Each number is 500 + 40 x the weight over its row's rms, rounded and kept within 0 to 999. Layers, rows and columns count from 0. Numbers have three digits each. The size before them is the row's rms in percent of the matrix's.

# up: layer 11 MLP up, 2560x640, rms 0.109, rows 2468-2510, columns 160-319
# down: layer 11 MLP down (transposed), 2560x640, rms 0.0372, rows 2468-2509, columns 160-319
up2468 097:511530492538517577563534466519445461512548461485454560453482504446442493472531445480530503496555600521441523474547540472518508512590563503463501526572513441598466519547501452478529512539508507488472494496531442467543560456509497515435516498548500534411566471527510479482533526509450576528531512448491474489450488537461481587571545416488445484493459501474525537563431473446505502470520573530510488517481472439468462443539475471528512508476493485449540423546475519551500500484496504
down2468 099:549502522529488538531491479494455524413527542482469533504460475533508488462550495451442492492508485468494548489526547502419537492493567549470447448524474483478549564519512494510411516578509567511529447448543542435489514520444472499496540510515507537580543515523520531543455464480511559589540534513489506495525530501508547542471554485530461482468540596459459437488505489542496516498495442477474510572459526420502491555432474497416569506522509528480416493537529533497510500485520513
up2469 095:518573608479525516494532478489435534469442494483455521479574542401531468484461446535522528521511564519498510471550502527493430476456578490493530594501456461485554487513531480515485447436576475426445488535451467434419478459492534498485536478525479493504541510503485506431483508524521449480524490560476479502503488468497496553463526524440508464529495468556510435522455482466467525479489550494534517522494555478546493429522487566582513478473502512481496512454452557513475491471585509
down2469 094:409468558482505455578529468476433504511470575460493482594479456514510451405552467528487504512528501540553459459412489524495503545520497519527561528474460483499497479569495515504512523475511472459526575597442580461418492483432463550550533418418528479490573524439520516502492482518548557478606520508545522528484559453431548453441530450435479455580439526495529468456517490494518491574509512500462496505453448469441478411598519499513523483561484506557520487482472478551528475471498412
up2470 109:515524477453550458529414468451529474444479534486561543526536447460471462518392537470505511459531545443465527552533508469520532488516490511515512534441509536467469514493548502482516490571457474507471515575468505519503459486492462550457422557470497501526482563479476464462516624393490543474403426541473495472513437506528491440533511539540473497490492536455531452450438548490600500461468513412525538528470511456485518484478458510442519441474555483480486530488494561497462520470533467
down2470 106:425558465446473452531512535471497541529521528473515548466558495501540467537494541503453528524535423538528489488495520427483430472566463498480481471466491460467529543565494485523492517560509542509526497590395497480453544516517489507425471573480496518452483601457477487567462593455484517432456481539443529544523560508500502463541493458530474507533497493438483509540456553534516527462493518422482514557489486473524449516489513464505505498457482478570516488423456498515484506449503458
up2471 093:632467518506470557477446461443476530554560486464541492506500435492521450566480538517496458491427467555535498472501468497517499485489485515498562506495437512496577551518530491541545537543525520542487502486449469521488589520479457463459510529526485508481555491449478590544462556481469566433516518485434463465546498485541479517535441479464552548474558576488548523407535506521506598403511497516529522423503456468525550470440523523501435525433554452551509500576495522532492488501552471
down2471 101:496495474627477546469493495456470525517482492506482537518498535519483458465513485520477524527412472570472465500472480493550487544522595506518544487497502473447483535488472423468501543531469522598478556541547552481461482485442505499431520562516499576511492521514482457488535459496523460400512569531469495500547459480491494499489486484509521444560514483501440505504537481448507527516516486516543522499494425540483554491501428410472494467522475489472524558454508473477539500472493478
up2472 101:495444534465549455479474446544461513540572455505480458418492470453431522496559426513451497503507490535466592494509546517510548449482498463483518528472511595481541512570526503466507418468505438507484514528503520557470515454458496447536528470537545495467489468471450477501512520517499488446497493527479504532434519543472464520479494404485558481467463396512490502546508545508453540502489493552526520441530512460515479590510466553437510460500476524439543553504579545509441520560393457
down2472 095:507465552483514443479463474507471492537527634457477497459507514543542476518452408500516533495493510509499551481548485497519518547498539531559606557512514484557499538553502514497524496537557481528494497470497447465515521459478523421474478516498496496463480513476493502503470482497540488467456472491591499503513511414474577518540505481464577493524529499477472450543551522535458619493578450556503477478488449463470565528525437532411527475485504531497408477535453471431429461456539503
up2473 105:527549546444527462469471489574498515443422542446541528439495491482521544456461477554527525499504437571543506481509523508469497642504450511507518584485546457492471489479467528537532468539576414460497458480445385501512474491497447469494486576535519552414526458510474477551452535469580488501565525460492522544475540530497544511458481497452414535575514555452469539484507517510437415505488549476356411488480512426462543499491459497585461540511476509436542439502479514493558535577599525
down2473 101:519497519541487510487435567484497518503474454479563468432544472527492424513446461483530481478438430479527509520449440423473535478516458522478471520533488504515481544500401458466509507546449443515519519523501491456441504515495465512472535547451534595477484557523449558493479491470488533486456442471493498595434557409543478510514468527511511547498516533518498522467549513526500535436541474495497476467511467529460521502470506442473559507521570523471497479500465560458531616616523570
up2474 112:536525452513531487447467488456513549462528444495492506527519478492498547478465458557483533529521545483497478478437573521469525491468494424555426455516550509560528449465455532510511490489543521436438571583495462487491477526512479453534461522505476562544517500457537561482525456558469529488562434518548493502521466431458489421515435463473478534539494514523497586583586568493442492500487447401481531531524421434549507490489617501544552567541409597521522511516538460483468453513471561
down2474 106:480482499496517476438469535523525476431542485470477501570417535522543559474436535553520585518533520459542494481422542528551437466511547498499531505487599462477559453563521505499558476519514488490456561549552520475514517459540478486540464459542550487461456495491541558504501487528479559490505497507490505391461507534453532419528547516538541518544481507524496524511564485456483504465557578513493616534526487467550563535454526535490549480528491474479485500476443486466388528524503550
up2475 112:466434435564511493505480495518587510539512474530475482492494476468475527484505500478545497514548404503509525488525504523476496407486503508455488524493496468527487520461439473460454396505539559589425540467490499473524485453484484537517492545461480505464444507484472421564594515552557492427534421482468526514460543467555478477494522482526452510422583522536560533437515490526501532528523456514447480536535546502466566492549468507468494475506482485438507472502505522592532563468504495
down2475 107:539465462541456517473456549491501555531541494510477501565466522509465525577488599424508465483528482401469494505526495494494507517513519469411492458519522505474489566488473423516545518455453566553455511531523495501510476554443505497481488462554522465437473477511438499491463465488517524481515448527497556517535498497461461475494483528460589498442508534526510527471518576435501518509496475533510530506523527448496499576508423528509513431449513580517423471465560542470480532489550498
up2476 102:516507503495580449511475450523459511538537476474406533481484477471493536462455565507485483502529448507484510513558485434479539577437502540513530521466491492428444453464537558523557492545499466584522515533463460463462539443556481421504467470464458511536450500478579537496472479543578561539500496462504546460428584549529494494498489478491506443482523471528527505546493468621474558542523480483458446501425454466584500529523462518522463434521505483500524450463467573519539521539485531
down2476 097:571397574473450483488493514515521524510542490448527488527532533469512439489450543495516474420472546459485467488526551446475503396508533454483456473441441601494425506568502453478489482466457502534514475579496611461480526458462539531517503574552506489525480512511481472492530450528548512496436494524474560469532610509539505506477509515502512487512485497475496511529539527576555490441459521531394476533456501533519534528516459567479579551487477481621473554452456515537534513481507490
up2477 105:465562456574486460555515521583536497554438417522472570519551489452463446435518481478515518493497488532436580542486424505465423529511515437513482496478485511554459517577507539505440505555490420534477497516530548505563532471485528486507484475516533523563463586559489555444474452524461553541514440515468460464516519516520476564546460411449532531467533541482513467485503504548547543535548500461441480512523487588472532511501502577489538519518457510434583487448491525508607521516485546
down2477 100:588492520497537472521519568397560534542506477570503550486520481502433471509486438483496476506480539546552541515468479565496507490544416487493547542512451472631512478481542448506447459506569519474558507496579490521523454540544506493520512510484472497474509527528458573538541485506471482527553492540535450547467496450477448441566488471492495460520535478435511533427522506470568532597476502453534546525501459507463516467476465478449482512516499500549507525520480523518520538528557493
up2478 102:507541543461476614507481559492499461480490445513528510531480535489482495503486490456530459515412415515468446482541435493495502445507464504463457475515458537524496507518512472491423477511508448547493510508494535456528468492487536458507576529482485541472447487555439466522521547523488525526572435534457552484555532480507447510510578526453457497457564506500481433541491485469476518542590488499488542539490435453517471523548509531517391510548451489494550564504554521466455505557493529
down2478 099:470495465485534556458446422458493486533512490488520511563495466636492544518555468484499446493450479494448384481537516458516545501454443554512549400518500535462496489494480503521461481548482514544462520580514500454480547489592520470455532443443528529484531466555426474453485443594490543509521468488461468532525536386479498490493526460543489466473418547475467481505549458590533467446561501487537522520412474471475536497533536472542480532522463545475510484504534530531558513559609541
up2479 099:490537472420505563503447535460473529542559386524462520541561527428494427493457542532480495540487546469517575492504507518449454502487510514524534449480476476482500463536498513581486512505543399472394527497439563475476451513524588528504453595385495531517396427413477474500517486588498428496486457453500517577489487427471552507488513473489521469504551427497486478456556521496560534482492549507601450524492490446543459538453497527513440417514502416478454424467487478446476497506485518
down2479 101:491544532484450536504539517526493514528518451503594565420504421523562513491525519512434476437553549525471521532530527532550543576445528501537473530544501498452500555526503475464455447486486501512490542511530504532501489463505468531553544608449468451511477468484507467485473547549468452542525488492466437454541535437510538398446460430483491494516520512576507460494453455554465449501553533494476501452494445474480464549526466466408532495465492456447542532475510475479508574470429504
up2480 097:464445531518511400497497494446594535535518510516495449581521526588535507510533522485452489467483526524543493483535441500508380573499534455454559516554497572493439426482515590452447445527488502506525420504532510485542510512471503493557513522438545466511522565496523435503522513486463588510540520465524463547429576533463518489491492489452471522426508506477508489459532506430515481505502522577437537491526505565489401441507451551575475504525546548502482470484563488554473499559446512
down2480 097:450451518521581538454548447502584418559546544446443477459529505558550492495534540534552510524515564529537515439421562527613558470434500591527474504487438520479452451424506523470634455471484527505522527491537554509469537569507548543462486457585473502471514487483428408514522474487546506530506490481507488469452520458538538456500529480458558471535514516498565534461424530548462526519431505510474497468487503505575519537535477520517459541466499480470497447523552516547552503559511461
up2481 095:466435517467482579471490517495498479469430472481554484459438494509486488576493531483462478504476468479538473511556508492484453431554430532536438449478486467529454522516538521443500447482463434516533545511535510524549532515527532479477479562501526502450490559559523513525496454528441475519519510524516511500460551463478559486440465518464458449518423569501500456438497490488477483556501382560429509452528530486492472551575474505556535499494402552491543471480487519511496495461527570
down2481 098:508400494520554517536540432540452481511477546500490454566513424556524502439470442396488496482503571486524519471510479474569495485544469544564554530452567491488482506551523502460523480504488519459515481519533464536479493488529436516568502453531497458471460508500479478464522575521486506461564460509503491490528487522462469564551454478421587503593509498484450551510531478511497558493517496449572488516488505493519494545493445503495528494438530539479483490554499501512489555554607450
up2482 107:532488510461465550524482461505492477541420421492482466486469595530471457445531449505492566557494502439530462505531546388572482489601524422543506521449440567484468413542527536572518531470513504462472592494591525402468433480507459449527486475447490442486489465533539457472575498510451533478534472520494465482570541518477489547424446498488504500529511576484555513505479571496554511481483532510513470469534391500454503520534466480465483546516472500562576461541494558506493542501505460
down2482 099:533539540444495494528521512558537451482497506533584479525519454467477484552514502508573399527497484557458546543428529531519570537463508519469421465497449509474511442464543554493503519478500444469506490536502609490589484494400520489472516488503506467515458442476554486551557444545453404486506463506493491457514512410479520428523486453498410490475489534498486455447516508483436465574491535557518525566530490450501479574425506438494476521429481446552516397421507566479563522449486446
up2483 097:502519454566456600520457535403521532494461450492488521431490462564520568518499495570519517489430535459488511593460480534479470461465440503519500446416437490457502580478517507505465490617505462471520529486551525528502418514489479519523446526497496514455467529487545535496537444543513557459492518479547512499507442564484467523532496508463510553489480487479499477564526513480506517466498560475523447519537505439525469476478465496521521551407513527493553441473532511532576496497536422
down2483 097:551544531534561479523469404555566564497414498466449573554536539564527540451477531447487527514526471371479547465506547495507537513493501520537497479496493497487564472543547554484471520436521487524516523497499519515553479491511499524463454454533531538516516525482470511534486484495547495542422477520508493490453484450495491520463495521495475552483451423516456501519484444486500484576511540487461440522570473571486453503548473478476435414509455473524496571576471488551495577478458536
up2484 092:501473515542506491471526519511474479500516579539541509516496564506409515447486505524542468490504422521453557481497487466456510511479471558406485519546445499540549531619503500522482513536544498543485561452482593482470472478522419465494432468394528514501517492490514534503494547471551522472530470524456444500468536516456506537539480513449462481449489493428538467465490478541516504539526479542526578512488572498579530489516496552505479448517535525502499455528473473523502478424532524
down2484 100:488519456446460524485437522519503542441481579484569543441519440509546536501536530477591535446502434497463531500449457464477464484421500534474472449476491550443461505545519519455450506487467487524485542450496529571522486524506461499396552522592484436542526487508538610434482500461539479513532481497591506497491508488521543510513573500439407403497508419467507516462527521555513493504481482429560479607519472479506518460466477437481464537559449521511448493489532484577478475426486437
up2485 101:502471492501472553469492551476459541500509444510467510469505442559472506479516499444498582542483497539514589558560418478482491494543461461525557572556528578401574542528490518517543523552446577468499530434529491427565476489446501532508501455481534541500492542440528517543565518468503508524469564514533437548482513517493535540513473447487490502493474482460525453500547436497438538482521463561528504537462543541555454475495535426582501463576505470453544484479488460493516570434518521
down2485 102:571497450537546535450494452433507504541500456540502469493516560554533469473498481480592479458412483474574558528482478505553520523536492485477459580506515550484473506496448486522513464560496546479550519464444485540460489507441569446457519452408478515524500475489517483456466558503533451546464524468472482514392502532493495507516525477542481529436495521496494547526430556506504535477467435442500435505486458431581477502512402432509504547504570442501485459508559556454533530472428573
up2486 096:588567541378513494571496567464510468554509465416496517455540565521543563507520465517513469476515510523501556592458524479481456392498454488490483436524518489431601559470484538419507428459477458469575518435427583489503533477519527535450445485444481514499418539479430498519479505529534442528482511474510478461509514526550497486543445500482472508496490479478528575454554481431510477465496432580530511501505500464518511530470411521521491467470496507515516599471530466491473504473492531
down2486 095:490490548469503511496489484491424579483521467410550409435565499536448536510534494545521493513494532489452498467469508487498500460511555561539539499560554435522540448514510532386394539566484535430479462513517508496527574543557569486481499487518558514524493556521469496477488471480522530549534505523548458523523486566478435524481487515472515472529510551405647617462521485500537489460499558468557471537498552493462495448504519472580452489546484510555476558460522468488416492522547560
up2487 099:500559564514479479496448463504503590489485454590490524535467497449444547506434443519493498492536576492498484443462566578537415538543509448454548512564472437505498555458475480459497539525446440501479415494486578425465505544525563423482545531483625493516465537431477455517565505477476453555539469511538484487440518481515517471485486531527489461503491482512480511469457548453473372507517470516479482526523505546490502425495505467552480454484573518558545538453537451550533512515480464
down2487 093:494473461451526474511531491573601498456535464475520462525459437545550525407447444516527519526527571523470431537439558536579544527522531551581358559474436484484515404464475510527587503454468535513411508537481529462486524471543543511535563509519518560565525495514475478466515493430520494505473478464469501484502439481570449511504516501544510449483458510552515507456566493479513606471505537493502529537541524476494534451530540558459576517410386494460443497508541538466494490522592540
up2488 107:465495526477424515537491495492496629528535532485553502512433521540527561502492469414475536505506553530524510501523529453442523476541487482509519451476511472535538527488458470534475582496476575456470547506451496496556493532412455480494537495508446472545430579521464489434544477534533551549515455455460516459563507488558591470473505462497444507505517480503511465465502490521534483536461507508504539501455443505492531473509572498524502527534462500512555434501543503468554591512490543
down2488 106:528443513477543475587470477473480506586516495526559530528498463456535461566513448432488539453521488537597537498555488534489559472509472461507475522419515465590544541487510539474472458546483460444470535444495558474471485557496409505450488562547492504486465525499481565488485508541512511479528565513473475535448451510436497493474497516541456517455621458484508446543538513478458423474440445533525549493469499469462480486516536468497578534531610472499502448556479476503547493534482483
up2489 098:487524485492539534471500499445570493557520533472477458562471449482506513493499435530488489521550513533540541478526476430540565487476470554487587455476495471515521480536516416440511489543509425532505525476524513481468551442450533527439492536552500436462505465529496460424565534464472559493562494490454511468451516546519511560543513537502546501541527481504480490463556487547431440538561591510484453521534430568546513429497444559485511480517466521477455423490529463503510546505510542
down2489 100:548585576515506486520518542539560512441566551455473535468522536560493502548477457516526490520470475562411530435522512452576462480479446483464561506461515549493464458438525542504431533544485543491558429566511544531480490482438578558493478475553546454483494528530492506453472489544531511528565500469510448449518492476469532557468544511469559486493434553434449539525533512503518503510476484479486498572498544481478536462552452533509450514485534538532509493524533538508475453521517505
up2490 094:540508471517491478596506501532545485544527427556512564521552475519483521500492467535482419501533431520485498537557545502484457435483512506446462516497526468533515481482546415515508469476432475446510475505425548583406489374523502441477446405505517515509526508456546532396492498507484460452455500509457530569485515552538515578466549516472510562499566450468470502551500449503510400465502437507492479502499509479436533446460500527501416538471450514535496506493471527506443545462454494
down2490 100:511527519492510483550581446451548443520527523551514542466527441484466409423499445462537486501447487488584473540485438502527489465528612521561494506482469524517519491513506381521460521480438470441470404472447506574457466494502472458437481435485511568497508523524526536491429483503507488431449511497450527505431469531521501540482588534522462513511515512418558535501447517502529461415557482561453476496436536470408618465507487496427484487523475520504454520480466558486493450433487510
up2491 087:523518470586486533447502550515462538502517546543469469530510516494428541444570454492473545495582492566541506434543476613455470466538483513497487517546508476527428511536556497444520442485473469507519499554551508494529469508511448475505462469480523556466417546444578580454490462548564547438508463453486451534471467492489482415498471545516459531486509424466541428390480551573435531517542517514488489510475544454614455487461495522485499473433468450502511461566466547521441446533501509
down2491 090:449514472508497504494453504456481512516482426455478487516456493497445475591532507465544509460475508567444502463500564502474521481481527532510521542482472523501452554526500535571464488477497493494555521512470450563514446481423495492526532464492487495485558434504473539469504514554534514505581468528513486454496502504486487466525454484455478449485520480448536434508516485519494473442611521456485462540496460494595514571507480508495526436466537525487481513461511550513504425486577423
up2492 092:512538451537440478546514487521481575458361509459519529476422505469563449486515519514465493426485562531492454512502492565461507515478521445467532562520461515448564462543548496503495433492489506466545587491498506588527517487531498423542537499460458474536513509536532546525463532513521494553561534528464611579523497516572480459418553554522445444466465537526491508507489538371593521584565512522560503482520523504515461539461502602558488493532510484525553457522580503473522490517498501
down2492 107:464517523504488459538519520505537457523522416603542456590476522491451503480419465520512488539417487462474527492433494517516457559455488505606494453525453415594430468503518534444513519554528503599489452514516492478465478460561509484472528550496505471467470470538482520419479489429479531470499409533494487516462510442438520465551497477577498549474528524523532510524486537568559515483449464484539482467471457537536495513495575482474556535535480526462519520579456475547425521536506503
up2493 109:426441442492423539450515521521488511478485468541504534563506507486539527480489445535620508615507492509461578457540498490521507556473511518457496512429482465561452539508501486462541451468501496581536526565527513495440414509470489471554530470423504510485508476533509478490459462461506473576481506463476492538400448483512551436526503501539566455462495492433488553542525439442483504500543492493468572443541453509503511488506529452532442421560509543510521527549519510438455502507512527
down2493 108:564528503510457597533473521520530512461549522413534562499587529470520477533509568457488517499494421494492489441435556495516510508489450512469521444545435581485545505526491479546480551499490479445503559470573537461551519499514493525537534574517524482510437472468490466489427495458512568501516514470501457558507435480466564451548511498559497509523546505461445456484559501537492520521499592486481547522487540549478447438490480489487498504587512456479493460483460477477479458458434527
up2494 109:492498500528460545546391539582497539542498582521496599506515444502390543498490568496499509575468439467466523475517549519497545480482499482452449481600570534570537523517494525467499428502554561471542495537455480516516557400458459476504508490487505411461529493454464505504507499527458468493493489487495518528560527496527473502496481472528519531503474439504501460484435476455434492420499465504581530586501509509498588517528493491520542524463455505493382502513464538494564563491515533
down2494 102:657491470476523534525471553464507523552525521459520491499492556572503508507446513494515537557472496526577487520538511527534508507488504457521421480440585506467536530428563480406509465472496524532487459522457448531469500425492489479550478541511480506424499548505571412571504485507478486502559519523534530438494483476542459499462411463472533531539538541499515478530477589534446504483467503516510536519468513491527610531537474579555534528513509521502486524535527492434441464563565528
up2495 107:516401442539507380499514492556525494495504502489525547489439490511470467516553512473490515452518490473477499473520561582513543567538526465542503441480536500483413469503507474519513483488406506562564530533492475440505540505557466553491569495449571545551546486477457461438494499553525449525463493433457504532559503568507484546550440500516466510468465540576448546437484540479505436531465509480530500499582474531453470481581483522520586512486571544510518514488476501530525597480535479
down2495 106:533581554504515424542508587501488593495470415488568478519507433536415508481454523508571534453528492461578504540449502494549392499513503494520503548449521438514535532516433534539490480506454487529476482491573544454509480597557509526495494498515566541461511424460494412509537510504474486402510604470489487519488543556511493496523482478535519514493467500499522484495546519504478488465517542469465497532464580478533560579505468524452493557436482506443578466482538546467478461573546438
up2496 098:487508483502503465589464543476487521458522549561484492512546527476497511499458484529470496435494473497470486510426548521524528479526453513491469496435506549477474521521547508472484491435550498567612502549442466559496463459530537519504502474468515490578448547457525526465472473495487436474468560511498570548471519568458475486508517485455462549464541492511475496484609527446556572505446517489523480527581561452454480490556506440499510530530532465481513512498442461493556524423560479
down2496 103:488509443494474460499511522478480498511505582528506496516545504503486469529479535555451476475512485533530477466409445505525523512419489440477500462565479525486545563498410446512525494511432522484483540424506459514482469554431506569494510583539478471494455485514452513570521474496502498525545530560492504457528443523482556400552448568492510535449431462511496525476477449523501445508487450475583489548606517474528544526459479468496523528483505550502477515452473461546534492504533554
up2497 102:504502492485418518479550451518494489533532450533460455494532502538495484519461502565511502573471546539472504533536487460539424469440447501486450567481473468512541434470435473453486572430441573541534473484438537577429481486548497447475468388525452553494465499507467426473493586569482505499512460476521550571468521507520490467475487489459548521512423471550501508553504442529522539504541525483476458476588572469512512449490505480440501503512541490521553519473441490501532504470502546
down2497 103:442429517539464462488477524498489460545457487545507449457448547503525465536472453468509499477461570552478526492527476491599422452534482473503515493509563483551463514461457418449531511499500495460553446511495501490539496420473541480506500474526484575549499454486503485575463509424461518466467500493510527592457494491509564528488437548518484461558481512540538511517473461518546558416470464554497460464437476525441575528501567477517419487542545455520495460451450517483554501418536498
up2498 098:502420540461484515429522547478428470431476485505540456513510500455491505491440513552491535477481441485536534524575530458452511500528512510514517485580508485455527526484513550508464553534509506454566499486505509536458506473483544532544385502489582471465470517504537587395442529489466527566476513528441450457543532439545540524422524508479515439502489559539479482490460464527470515537484548555488549511567527541502503502508464474601523448494494500520565597452513510526469437486542488
down2498 103:477490469438484525470493532517471494455451522479600486523526478473459493447552379492546459493490475501532466545468459477461534455456556490470500498514453492557501474560499518531498545460503478518500496459477436507468556467495490527514481537512549501536531527483528610451543484488530501468544476492504498528521520441509441526536505462498528428551501489492535535497478518558545559518445538518541451480538444518534497411514524412515467507581552513569525482493571482481514501477478497
up2499 107:548475450502426479490499493444577501476477565427511489490454543490431483505507473487506493509438482446482524545475553531460477490554507510570543524536526515537506479469530448523483539488530470529465559475503567495513474456476458502553479477418452467552491514520509526528488548518529508529514497487486508521464499557481520467560391396435481489494498540521552463560522492503429588499570488599460530539483574489526493452554588408560506440458452477517487451518437445458492507478510416
down2499 105:479500534511489500445523454492512612447514486489480443489493563549496570521509460556460546531523591488461449488528482462501500488541454454556504506521491484490487551505472512573531488479522472534514523510570543529549450454526449485534531499464516483475489481527480514449569529558474546508512481610440480519493463508493483522519543538546444501497482518552497505456566488495453500477462437509490512477473498509544486494565517517511493553531458499606465514594521468551483442514514478
up2500 101:494560444516501447501538556423485485557526461492507524543416580525445584454526539513500556479493517501483474504401478468563495509525513516514493450539496548485560464512529449521509464503555541505502556443470459485492459504534424478552485432473482550507492484490492473444469516497472451494496445571527521514453509546529484466473501506406476514488502484507572447434554505416468501486516442505491511487498486425525550475473501556602523474514484547467533505416467506442491420464496533
down2500 099:525473492481536466478476483499514497467522524491562476584522544520476488381484550470495497505521519585541498522468472436547549558492511458497482525489534476490508500457554470537525491569488531464482439519518525542505542478538521485451480501408442518427467484563559512547482467473516524485459464575514484488487504505497542459454392517509460472547557483499526519481492484508498554522516478526529506472450515442515514452453519516478560482512461508518593541425463465551584413510482511
up2501 096:495540473452486498446536497480518558482432518557532470495496494502470484483492462555492573545457549500453524489472402463453437527513485488451480504413550427554477571467525498509451559521470528502482531473455551441555589502517457533555472442589482527534515522545481534529555505489452496518436447558492420535498541514526466500526479577433512571515468513488521529529490540584532499547506422520457476474531528555513522560421522508462514506505546495474555458553528507392576514588541560
down2501 097:580493610504522408497487524489576535614490464476499461461476424419502484573488375512487503457533420582471485516497518468502502481537459492530574493458492498481461514425498544537459498497536537533531432518460561495454457532506497507429472460503476491499510405500516517499498508406481490436599445495497531623499492432492495462551605504490483550481479480500520535504473436498450592484484492496462503503550465530594492562495456448412516410514535494504546487567501436567452450483588512
up2502 092:501535485564501518490493517461481524488519537490535517379460596517470524597514510559415480507521531487455524513490547537513395510502603509512487524432516511562519418509447582460480447545520592465425569482467517514513483490442463492492417461553492487506556508468545497437545490458472521514455436525523513489501478594550420485411495495433560452509476432483615553539448519489503506524458570479488439470492521500505504544451473493506539515531556523473499514466521495460525476548501579
down2502 083:494453529440537499544515492465514526446564515518537474573473524569518520491450556570533546537492567500571460442507463462448535466544511568520413477460543459475538507479503529541526492488492518434507579461529587455506543482483534484452572455521534516522459443410546435526591502474566468490481473512507451526500500526486545444510500540546516532595482477481573488476460611471433471473455598524558481566566501494603510547502465532513522469484466470506480526481550464496555465538501505
up2503 104:514535517523542487502542572467469476526468491512547433449459532494490522481448491458556473442500444506517442503514539478506436517575460540432545556510579584417477450481544501500430603478535528467514531580436477492501522511517484425417548426477542460452543478465558414551499477552502480571492532492494493503425434507450461583500514467510534501480520470536513459562470502487467529458505515495395465472490503502451572548500445546529506479408559490429526491503558443493530438503486470
down2503 094:482519460510476531552524504570441476521517434502461567555471561473476428435491476474483599507506523460541525515449524459556509410416488477478477483567518390523380453501509474465447489483469508444524509450552487541452441433506519534564459502378494465536587512469492481516556502503527546474586476380514489438479569544449521536484489452507471504479516510492569461508549463543608467536556530426499473521517541479503570481532496497485544498569519559579509475483444513499480534477472517
up2504 098:557542501583419471552468519518545481454470478511536452545455548496504531576486489484459494522505496498525517468457442537439438497525519436464531541419557507467470560516527531519500464554453574442531492498544526516493536493465528528453520531494524489458473492497551539440519565462518481548491505518490488579468469485480415473562530470437529472506397460549545420518532471479488497514528488508508492467433480481591474581495538543544487472471461516529383513413502570522508487507471521
down2504 092:526561563515492455520474477496539490470492556392523506573385504508465490481532563499454539524490521485600477520520503522519413486486557444472535556481506505481539498469510468558471510510486531457486436445551481489520517451479546482510535511477454463540493506416481476439513528513496506480550509538558505553512457484509450459499517521465468568529546527470530497465514484485485482492547516532418475576556406468565514437529544470538491526474482610542528605546494485470518535496527495
up2505 105:492449468412554481551560566572469489543477483455514488575475485575470518476497434594599502488493449427479442471526542454550501506549481579472467513459530526497492505507512561438522506554508558536550507539501454526459567542533487491477468423526477477456513454446485508411477484548482483487514513573410442545545484492481484528483446582488537516547508494500558471501634485506617476535483485475510451516510448469480534524458513471509482437550550567541558496500454624451508510587517540
down2505 104:541494472434488516510470470443437516518489539462473501569508407514526479503474512466521495562494537518525474621431470502479558472493537489511449536378545506571473472491460491477537463542490468523500501482484486496527527539509520491480590548512475545556512534472535599475503499432527530509596617514486491497540458484592429472522587541436469475516469471518530482466485503482541545526504515523516493432501535528516550529497501493507556509567476544522497490509491486509433567556529533
up2506 099:420485449537495599543469472526477547456457448513507486533578398444470511452454479478544475508506470486444465518486465484482542463467489547500481466543501519501463494526477461496431618604475529486476535492533507479492439496501515524497428580548490551569536481551530505563518492523499477419465428506516510474467517522543476453493420523547534568523506390524500435545455477501512491510530534503453535554507573502582490515508419538549487510545493548419524440485500454578445492419516465
down2506 104:516504474504478514466454541511535546589484512512450435499496462435530490500541480504526562501503480577476480521510441494525457507464522536451451478502515483497487600486461453492496560521443497445436574498531506545509541454518501503477599548522466556543457521564462499537449445508492476529501438515530513424493618555548496488470456426464519517502492415504468505457530453463474443486545446468463556502502506525517559545511498499542518514471472518500486489468464533533456500467488534
up2507 099:488534466513541503471513499521475510509526504564498501460505547499440449564486521584487449492499471398537507458525431501485511462487526485522583454419462508452499482558466501523410522525479507487595506523515501471595506464470478511454484539584486473466483550498490545470465526479464465492541484465490542519534533579547562454509470509579523418531545590469497463535472483608489513530453501518526468474412516489561559520482520487510581505549483490538505440535520474518508520535511524
down2507 096:486516532514505461427453504522491573467513545490488454503511540516514453457467435519532417465529410489537480499493537504516433493450542486544453507471552419556477477558474501511467462467452423496516471475535546480593479585444526486495522494463496475551567510461503503526502527494502540459479590596523493509551555441531436562553449501517444471516440457506488512471537536509502517582482503474459566545502548491532495532468519472474452534489482506572498490496520486496487533521520500
up2508 106:464574506550498534535543613511485548490504428552464486491502500445429523498512411493426534507485493468458476476489527461462555540503468432502515513520579577577449532518457549494403511563506407558563536499492459529481476496431416430516471423521526498518514515518498470521550588566560512507552455509505535443518575558483440462516468466543547448548493528557493501539521437546456440530526520469479487508512516560511495556519508487527571497512514618536547557478567411531486536487467479
down2508 107:529480505471515517473559456547476500498496512554532496512478583489465470433573531483419533475523444504469534521489472501507523524539494401567436480523513514521463551501504504541400516442476522531506541540583476461504563518481483518535507482534469586506494532473492519521472527506556490564508493516412510488531557535474501519461424457409485509507539500558451541545504418511499561406594511524503438500489558547486429524508463459499534481535526555510546494521475405512512521485452531
up2509 100:468449479478507508467434488476438565454488519539489446557492489505514517464568457422443536531524453510467457457446439469441448483580464445510536556580456579511466479490577551541533429454522522492543466563497506488511386476469462543481508530481571589481452555484513494447469492421510539521453516470477512487463424526481530499548520507514534496446586446502497421420446514543470462483457500576548495452477505489552496457496480455508425570556470441529470519483444578509464470502479504
down2509 099:581427489446572485542462464439537545411450509467489477563509561513561463442479626553501473484540455533550481513489464496516550464509507485573530521532583466448450508507452462493473567481537516477539477535576494468561480536505542443486508472490529472495554489573436504476498481438499512536474505471547549476522502456416447497549421444554481527515486500552554447443523486509396506463501468495503533478509473521528514530506461517537468448477447495516454508447541557490479416574513584
up2510 100:524518514567524544492504482528489543504498562566441507490477468516465435525500536504532530581556556468504506486578464502562502522632497512459489491514454457461496467552396493458503492532539446506493592533526524478456510492515485466521520455422479473506549531530488522490452499500491426467517478477459469491492471510484527501557506535503492619498518466556564513472518464553530475486515472439444415559458461420507478468491536512489477457509525557517489408494472493427519538520471535